Weights of a small transformer language model: width 64, capped logits.
Each number is 200 + 30 x the weight over its row's rms, rounded and kept within 0 to 999. Layers, rows and columns count from 0. The size before them is the row's rms in percent of the matrix's.

# q: layer 2 attention query, 128x64, rms 0.314, rows 0-24, columns 0-63
# k: layer 2 attention key, 128x64, rms 0.304, rows 0-23, columns 0-63
q0,115,272,178,201,246,218,174,207,156,207,242,185,179,248,212,117,179,176,140,169,180,170,204,208,220,211,128,218,182,208,174,172,110,189,220,197,192,208,220,203,246,160,206,179,203,187,200,197,210,233,199,190,204,186,199,203,190,202,205,208,199,165,224,218,252
k0,164,178,214,245,179,213,208,187,171,204,191,207,213,148,141,252,195,227,182,250,191,230,175,171,215,178,223,175,155,175,256,166,229,168,211,144,203,170,244,188,187,135,182,187,240,232,222,193,214,195,201,205,196,167,220,187,207,204,193,204,233,190,249,184,286
q1,143,261,196,176,211,272,188,208,227,241,212,162,228,256,209,128,229,144,232,192,184,222,237,189,175,231,165,194,205,258,174,161,133,214,199,225,190,163,179,201,224,190,218,185,208,209,204,165,236,169,217,205,228,176,172,174,199,195,208,228,209,192,181,207,152
k1,111,258,186,190,204,184,193,223,259,193,202,168,198,197,169,259,201,245,253,202,203,170,162,228,159,208,201,201,212,249,166,232,236,174,179,174,192,181,223,207,186,184,134,181,185,228,225,227,212,225,138,237,249,172,191,199,199,161,197,199,171,207,181,253,258
q2,142,204,229,201,219,208,203,226,190,228,230,181,201,221,252,151,252,150,217,193,221,253,255,161,200,206,234,206,199,165,197,213,157,197,186,229,190,178,221,214,178,199,194,182,219,223,196,177,220,175,209,133,212,198,168,200,213,289,207,211,254,178,151,237,142
k2,140,257,206,132,216,175,190,201,195,185,234,161,170,222,252,194,190,203,266,175,179,191,245,234,159,234,231,188,206,222,194,242,195,219,157,191,155,177,177,186,216,257,232,230,178,192,207,262,237,168,223,174,201,233,178,186,204,178,222,192,196,252,172,236,213
q3,075,194,178,192,226,123,193,170,203,202,183,244,161,195,172,169,220,185,157,216,230,197,133,208,202,185,204,187,219,109,180,223,176,234,239,181,231,222,196,211,187,192,224,177,206,211,191,251,187,242,169,253,174,189,195,200,176,188,231,233,142,172,245,173,189
k3,164,217,235,183,204,247,198,218,161,209,229,196,181,205,267,139,261,129,205,212,200,247,230,173,229,202,211,167,147,183,178,164,122,203,245,240,209,206,220,200,206,221,223,198,226,185,216,173,206,188,232,186,186,229,198,196,204,204,211,179,234,209,159,190,143
q4,135,159,206,243,156,181,222,150,236,165,169,246,232,172,151,245,195,246,193,254,209,212,139,212,252,199,249,197,209,217,193,211,259,204,217,158,191,214,206,166,208,180,178,219,213,197,209,232,188,209,213,265,174,202,207,198,203,156,219,189,214,177,247,184,238
k4,110,194,206,241,128,230,221,172,193,179,197,217,216,199,200,237,210,187,207,279,200,242,199,176,171,239,237,132,188,180,229,137,143,200,208,173,206,212,221,198,221,241,181,247,249,180,207,170,142,196,200,214,219,211,228,207,224,149,184,182,191,176,187,171,203
q5,135,182,222,226,239,163,164,176,225,175,215,253,186,189,170,220,181,225,142,187,220,196,188,175,200,212,139,207,181,214,224,213,241,185,254,222,238,233,224,194,191,170,174,198,203,223,166,178,155,229,178,229,204,168,203,258,190,145,215,180,134,149,233,176,230
k5,164,149,183,236,190,177,214,157,238,202,172,222,232,143,162,278,179,255,160,216,218,181,152,178,233,157,226,207,208,183,227,221,254,184,213,170,212,207,202,173,145,183,181,214,191,228,186,222,175,224,165,222,236,174,216,199,199,165,213,202,192,212,238,170,251
q6,121,197,231,157,171,206,240,251,117,190,216,167,188,215,252,176,210,175,243,194,204,191,216,200,177,241,222,166,200,140,196,191,188,203,181,187,210,214,183,204,252,223,247,173,191,162,196,237,186,161,228,171,149,205,164,180,232,243,209,235,240,185,157,232,187
k6,143,186,229,190,171,208,171,263,157,241,194,169,167,213,256,172,240,164,243,211,231,240,241,212,165,216,180,174,216,222,236,154,170,206,172,183,161,170,242,217,229,227,188,212,215,187,184,172,203,190,218,144,221,258,205,213,227,217,169,191,179,208,179,223,136
q7,132,148,222,224,188,188,197,168,245,209,186,236,213,170,131,276,193,261,201,230,202,211,178,220,215,175,216,208,226,236,235,203,258,191,203,168,171,198,238,173,187,200,144,228,193,208,207,200,206,217,191,266,221,212,210,211,176,155,225,173,163,228,229,174,247
k7,105,193,174,275,171,171,226,136,245,169,163,221,243,215,186,260,170,230,189,227,201,155,193,213,230,202,206,221,238,220,194,247,202,209,188,212,186,223,211,219,181,244,165,262,179,209,182,203,143,265,162,221,190,200,215,222,216,192,216,190,154,176,210,196,185
q8,159,149,234,250,191,144,202,185,244,180,171,254,158,154,158,263,193,235,169,204,179,202,147,235,212,167,200,220,210,193,236,227,283,196,226,176,182,188,222,213,188,198,151,220,187,204,180,186,202,221,183,223,164,201,214,213,185,162,198,204,151,183,231,187,187
k8,140,177,149,202,203,179,229,146,227,166,164,193,222,145,187,231,159,250,153,229,239,171,159,185,231,193,199,227,216,196,211,193,235,199,203,176,213,192,176,185,184,187,179,185,186,224,192,258,181,224,183,209,235,190,210,225,158,180,163,170,208,216,245,153,291
q9,093,207,203,232,228,142,190,168,158,181,239,248,120,174,181,187,227,247,181,226,160,234,187,194,206,165,211,202,192,160,224,232,224,201,198,207,240,213,149,232,172,161,187,192,246,202,190,168,212,236,167,222,173,147,186,166,239,224,225,203,181,171,227,237,225
k9,083,158,175,208,193,199,188,175,192,190,212,224,227,148,143,246,157,214,122,203,191,129,151,156,192,150,181,185,234,181,193,203,213,181,233,188,230,187,210,187,149,162,208,163,213,179,206,196,199,195,167,254,215,184,213,208,164,184,210,216,199,186,233,139,237
q10,080,160,219,205,193,180,192,227,231,186,155,175,190,176,224,246,171,179,199,189,200,232,215,262,202,172,207,234,186,228,203,209,256,188,227,204,172,174,284,218,163,224,164,232,141,222,165,167,191,201,197,156,163,222,211,231,173,175,200,196,133,229,206,237,167
k10,100,197,150,166,240,154,177,177,244,176,215,189,154,163,196,203,144,237,170,200,194,238,206,175,235,191,220,208,139,204,196,231,253,190,185,213,219,210,156,194,232,142,180,198,221,198,211,165,258,193,160,220,192,193,196,196,200,168,239,160,163,195,242,226,252
q11,161,178,210,276,163,156,196,195,205,165,154,224,176,158,171,241,186,223,133,210,187,195,139,215,219,154,174,224,179,199,213,196,268,202,232,203,212,202,228,233,207,160,164,222,200,181,179,192,163,246,164,193,152,160,217,212,207,181,198,192,167,176,242,212,200
k11,148,186,166,192,195,179,219,135,224,170,188,207,218,159,154,218,142,237,124,238,201,160,142,174,226,176,190,206,204,202,208,202,209,194,227,196,209,201,186,167,174,181,202,201,194,223,216,254,198,220,164,237,214,188,222,220,164,174,171,190,197,198,234,167,297
q12,114,238,184,191,211,281,220,182,217,200,252,191,245,252,207,159,194,153,244,171,184,203,238,184,187,270,180,172,193,209,190,168,141,215,220,175,190,200,195,242,239,184,249,206,222,197,236,191,243,190,221,255,230,191,205,173,214,209,195,233,252,186,209,192,187
k12,122,215,201,185,184,207,209,205,170,259,178,178,233,176,204,182,239,158,267,190,199,217,208,147,181,206,214,164,216,155,178,190,206,251,161,211,176,213,212,212,211,241,192,210,196,174,212,215,224,169,195,141,204,220,202,173,214,210,103,184,225,234,144,196,134
q13,118,221,195,130,223,215,201,218,225,228,198,156,219,235,247,139,242,160,240,197,211,219,249,231,201,216,221,195,216,167,170,220,129,205,166,206,169,193,136,187,221,236,229,209,222,227,198,208,214,167,227,179,204,246,165,180,183,235,190,226,230,232,169,197,166
k13,123,238,191,157,221,211,191,218,221,190,186,208,196,229,244,153,230,184,270,147,201,242,211,231,209,269,238,234,166,209,163,216,228,216,201,239,208,210,196,190,242,230,205,186,200,198,207,175,226,157,240,193,157,230,173,181,202,187,211,201,209,219,134,211,124
q14,154,184,225,250,181,165,212,169,231,221,168,258,193,179,164,258,206,261,202,203,211,204,153,210,228,160,194,212,191,188,243,212,273,186,184,173,234,216,197,222,137,177,193,224,225,196,179,210,162,247,149,183,234,165,228,199,255,184,194,215,211,196,209,213,237
k14,143,186,193,214,200,210,213,129,196,162,201,232,218,164,175,189,142,221,120,245,159,187,166,182,239,203,187,197,176,213,239,197,180,185,245,209,241,214,177,139,187,172,223,193,194,232,214,246,189,202,182,251,178,172,177,212,182,176,194,210,221,205,228,145,261
q15,132,226,214,163,234,233,172,206,210,233,243,195,207,234,207,160,204,198,235,214,136,237,264,153,192,231,188,145,198,206,224,200,119,192,208,199,219,197,177,169,173,187,204,183,207,192,239,210,266,174,224,242,242,211,177,176,204,209,232,222,239,233,160,195,226
k15,163,212,248,225,213,213,196,243,114,250,202,181,199,196,230,168,255,156,218,200,169,215,228,200,189,201,233,175,214,175,189,215,165,219,180,212,183,205,194,170,217,232,215,221,193,168,179,216,169,187,240,132,166,214,164,172,215,242,188,199,209,228,164,219,115
q16,155,206,221,199,224,250,193,224,195,200,244,174,182,214,249,196,191,138,188,176,155,227,295,191,202,208,191,168,184,176,191,164,153,202,212,217,167,217,199,239,247,204,208,195,191,220,224,103,198,159,219,173,162,212,215,190,212,225,204,202,221,200,179,220,146
k16,145,172,189,165,188,194,181,229,152,224,223,171,225,195,237,112,218,165,201,204,184,231,219,195,187,224,180,187,172,229,219,179,219,227,165,238,192,193,174,213,231,198,210,175,199,194,173,180,271,152,220,160,154,262,163,166,212,213,188,160,190,225,164,209,140
q17,099,193,208,243,164,230,257,248,186,165,173,237,240,180,148,189,214,227,215,213,183,142,167,257,221,212,209,167,190,232,244,156,199,187,181,174,198,206,253,214,244,222,182,156,240,184,191,239,152,207,269,216,198,183,166,184,228,206,187,188,212,190,207,188,182
k17,133,239,163,188,177,164,195,149,266,208,154,207,219,215,163,240,204,222,259,237,198,193,166,174,180,244,187,199,194,223,132,227,249,218,199,199,212,200,181,216,194,173,165,266,190,195,206,209,200,229,155,188,227,195,232,179,182,151,178,222,185,197,180,240,256
q18,101,182,177,210,211,149,188,166,219,235,197,214,258,215,232,221,232,220,195,208,200,215,191,221,238,154,218,219,204,227,185,252,221,199,183,207,228,226,215,197,108,180,199,247,195,227,171,214,177,239,162,185,233,192,170,181,242,204,268,236,209,186,163,270,191
k18,088,192,233,239,223,224,197,214,162,175,261,204,129,191,218,186,155,218,144,162,217,183,244,210,246,200,182,197,179,230,262,182,184,158,226,189,194,212,231,179,226,211,203,145,239,201,180,187,200,184,223,240,212,216,226,237,208,230,171,141,211,196,233,146,199
q19,081,182,245,184,203,181,152,192,197,211,222,213,226,167,197,159,198,202,168,220,170,237,195,138,157,266,187,167,214,216,265,222,201,190,216,155,231,204,123,170,172,174,196,245,239,219,176,241,195,198,232,163,198,217,169,222,190,184,160,205,221,158,161,212,207
k19,071,167,199,248,162,182,211,205,157,223,223,178,194,211,240,246,220,195,245,215,257,243,233,192,187,201,238,173,233,203,189,172,177,204,189,196,167,148,264,215,144,230,235,199,179,158,152,200,204,196,171,178,172,219,230,246,171,217,204,232,232,195,264,187,185
q20,109,217,214,156,204,222,172,206,219,193,192,205,172,236,160,180,183,193,227,199,204,248,208,229,210,204,192,203,192,157,192,141,195,146,221,219,205,200,194,203,223,197,197,147,194,209,233,167,233,151,215,224,142,146,195,218,119,183,249,278,196,242,205,179,237
k20,121,176,137,170,225,150,248,247,202,195,183,188,212,179,232,181,195,135,198,176,245,191,194,226,201,160,203,222,174,152,166,277,206,240,184,209,184,233,206,215,226,206,175,221,214,224,227,230,194,245,184,194,195,241,184,179,206,225,185,129,179,219,204,253,208
q21,144,218,144,226,231,212,234,157,262,227,176,216,246,198,187,193,208,182,226,192,214,213,212,163,188,214,189,239,209,227,169,232,247,262,180,193,191,213,169,259,196,171,218,235,222,176,210,177,224,238,184,200,226,196,226,173,224,210,145,139,197,189,228,224,126
k21,089,158,168,165,237,181,162,209,208,209,225,200,210,164,208,175,169,251,211,236,178,180,199,193,240,198,246,192,211,224,193,208,182,215,159,198,232,215,182,155,252,220,194,152,207,187,220,208,181,151,233,299,175,222,178,214,204,204,263,140,186,211,221,166,215
q22,094,186,198,192,138,174,215,181,262,196,194,226,219,216,243,233,242,214,201,241,135,240,194,223,221,213,242,198,180,203,169,222,207,224,233,223,190,187,210,235,184,194,170,219,208,192,214,192,247,180,198,252,149,201,182,157,213,195,278,253,189,184,166,248,233
k22,106,234,131,221,197,211,161,202,209,139,208,178,196,208,184,110,172,236,161,197,244,156,207,212,225,207,184,227,181,240,199,175,156,179,148,202,188,188,198,164,221,176,164,133,212,191,185,223,206,185,245,220,173,164,193,223,169,209,187,176,212,164,232,173,197
q23,084,229,184,217,201,231,188,134,226,179,218,196,225,242,176,195,177,170,200,207,240,225,179,225,167,245,174,245,226,235,194,162,219,205,209,211,184,190,195,242,214,181,246,204,176,255,201,176,186,217,162,192,181,176,218,252,191,197,137,260,191,167,283,209,168
k23,084,185,189,196,195,187,233,202,149,223,134,179,250,142,191,259,217,227,263,168,199,188,178,185,211,178,169,207,253,144,194,249,252,237,191,185,209,230,214,183,206,213,199,181,181,188,224,251,189,164,178,205,185,220,168,172,196,219,199,154,198,230,149,168,184
q24,109,211,180,215,206,161,216,193,190,142,194,201,223,207,220,172,164,172,206,146,208,176,165,226,210,226,209,215,184,238,191,265,209,221,211,157,217,222,208,180,177,191,241,292,209,176,179,272,195,257,221,175,187,221,178,187,217,184,179,188,192,152,214,238,140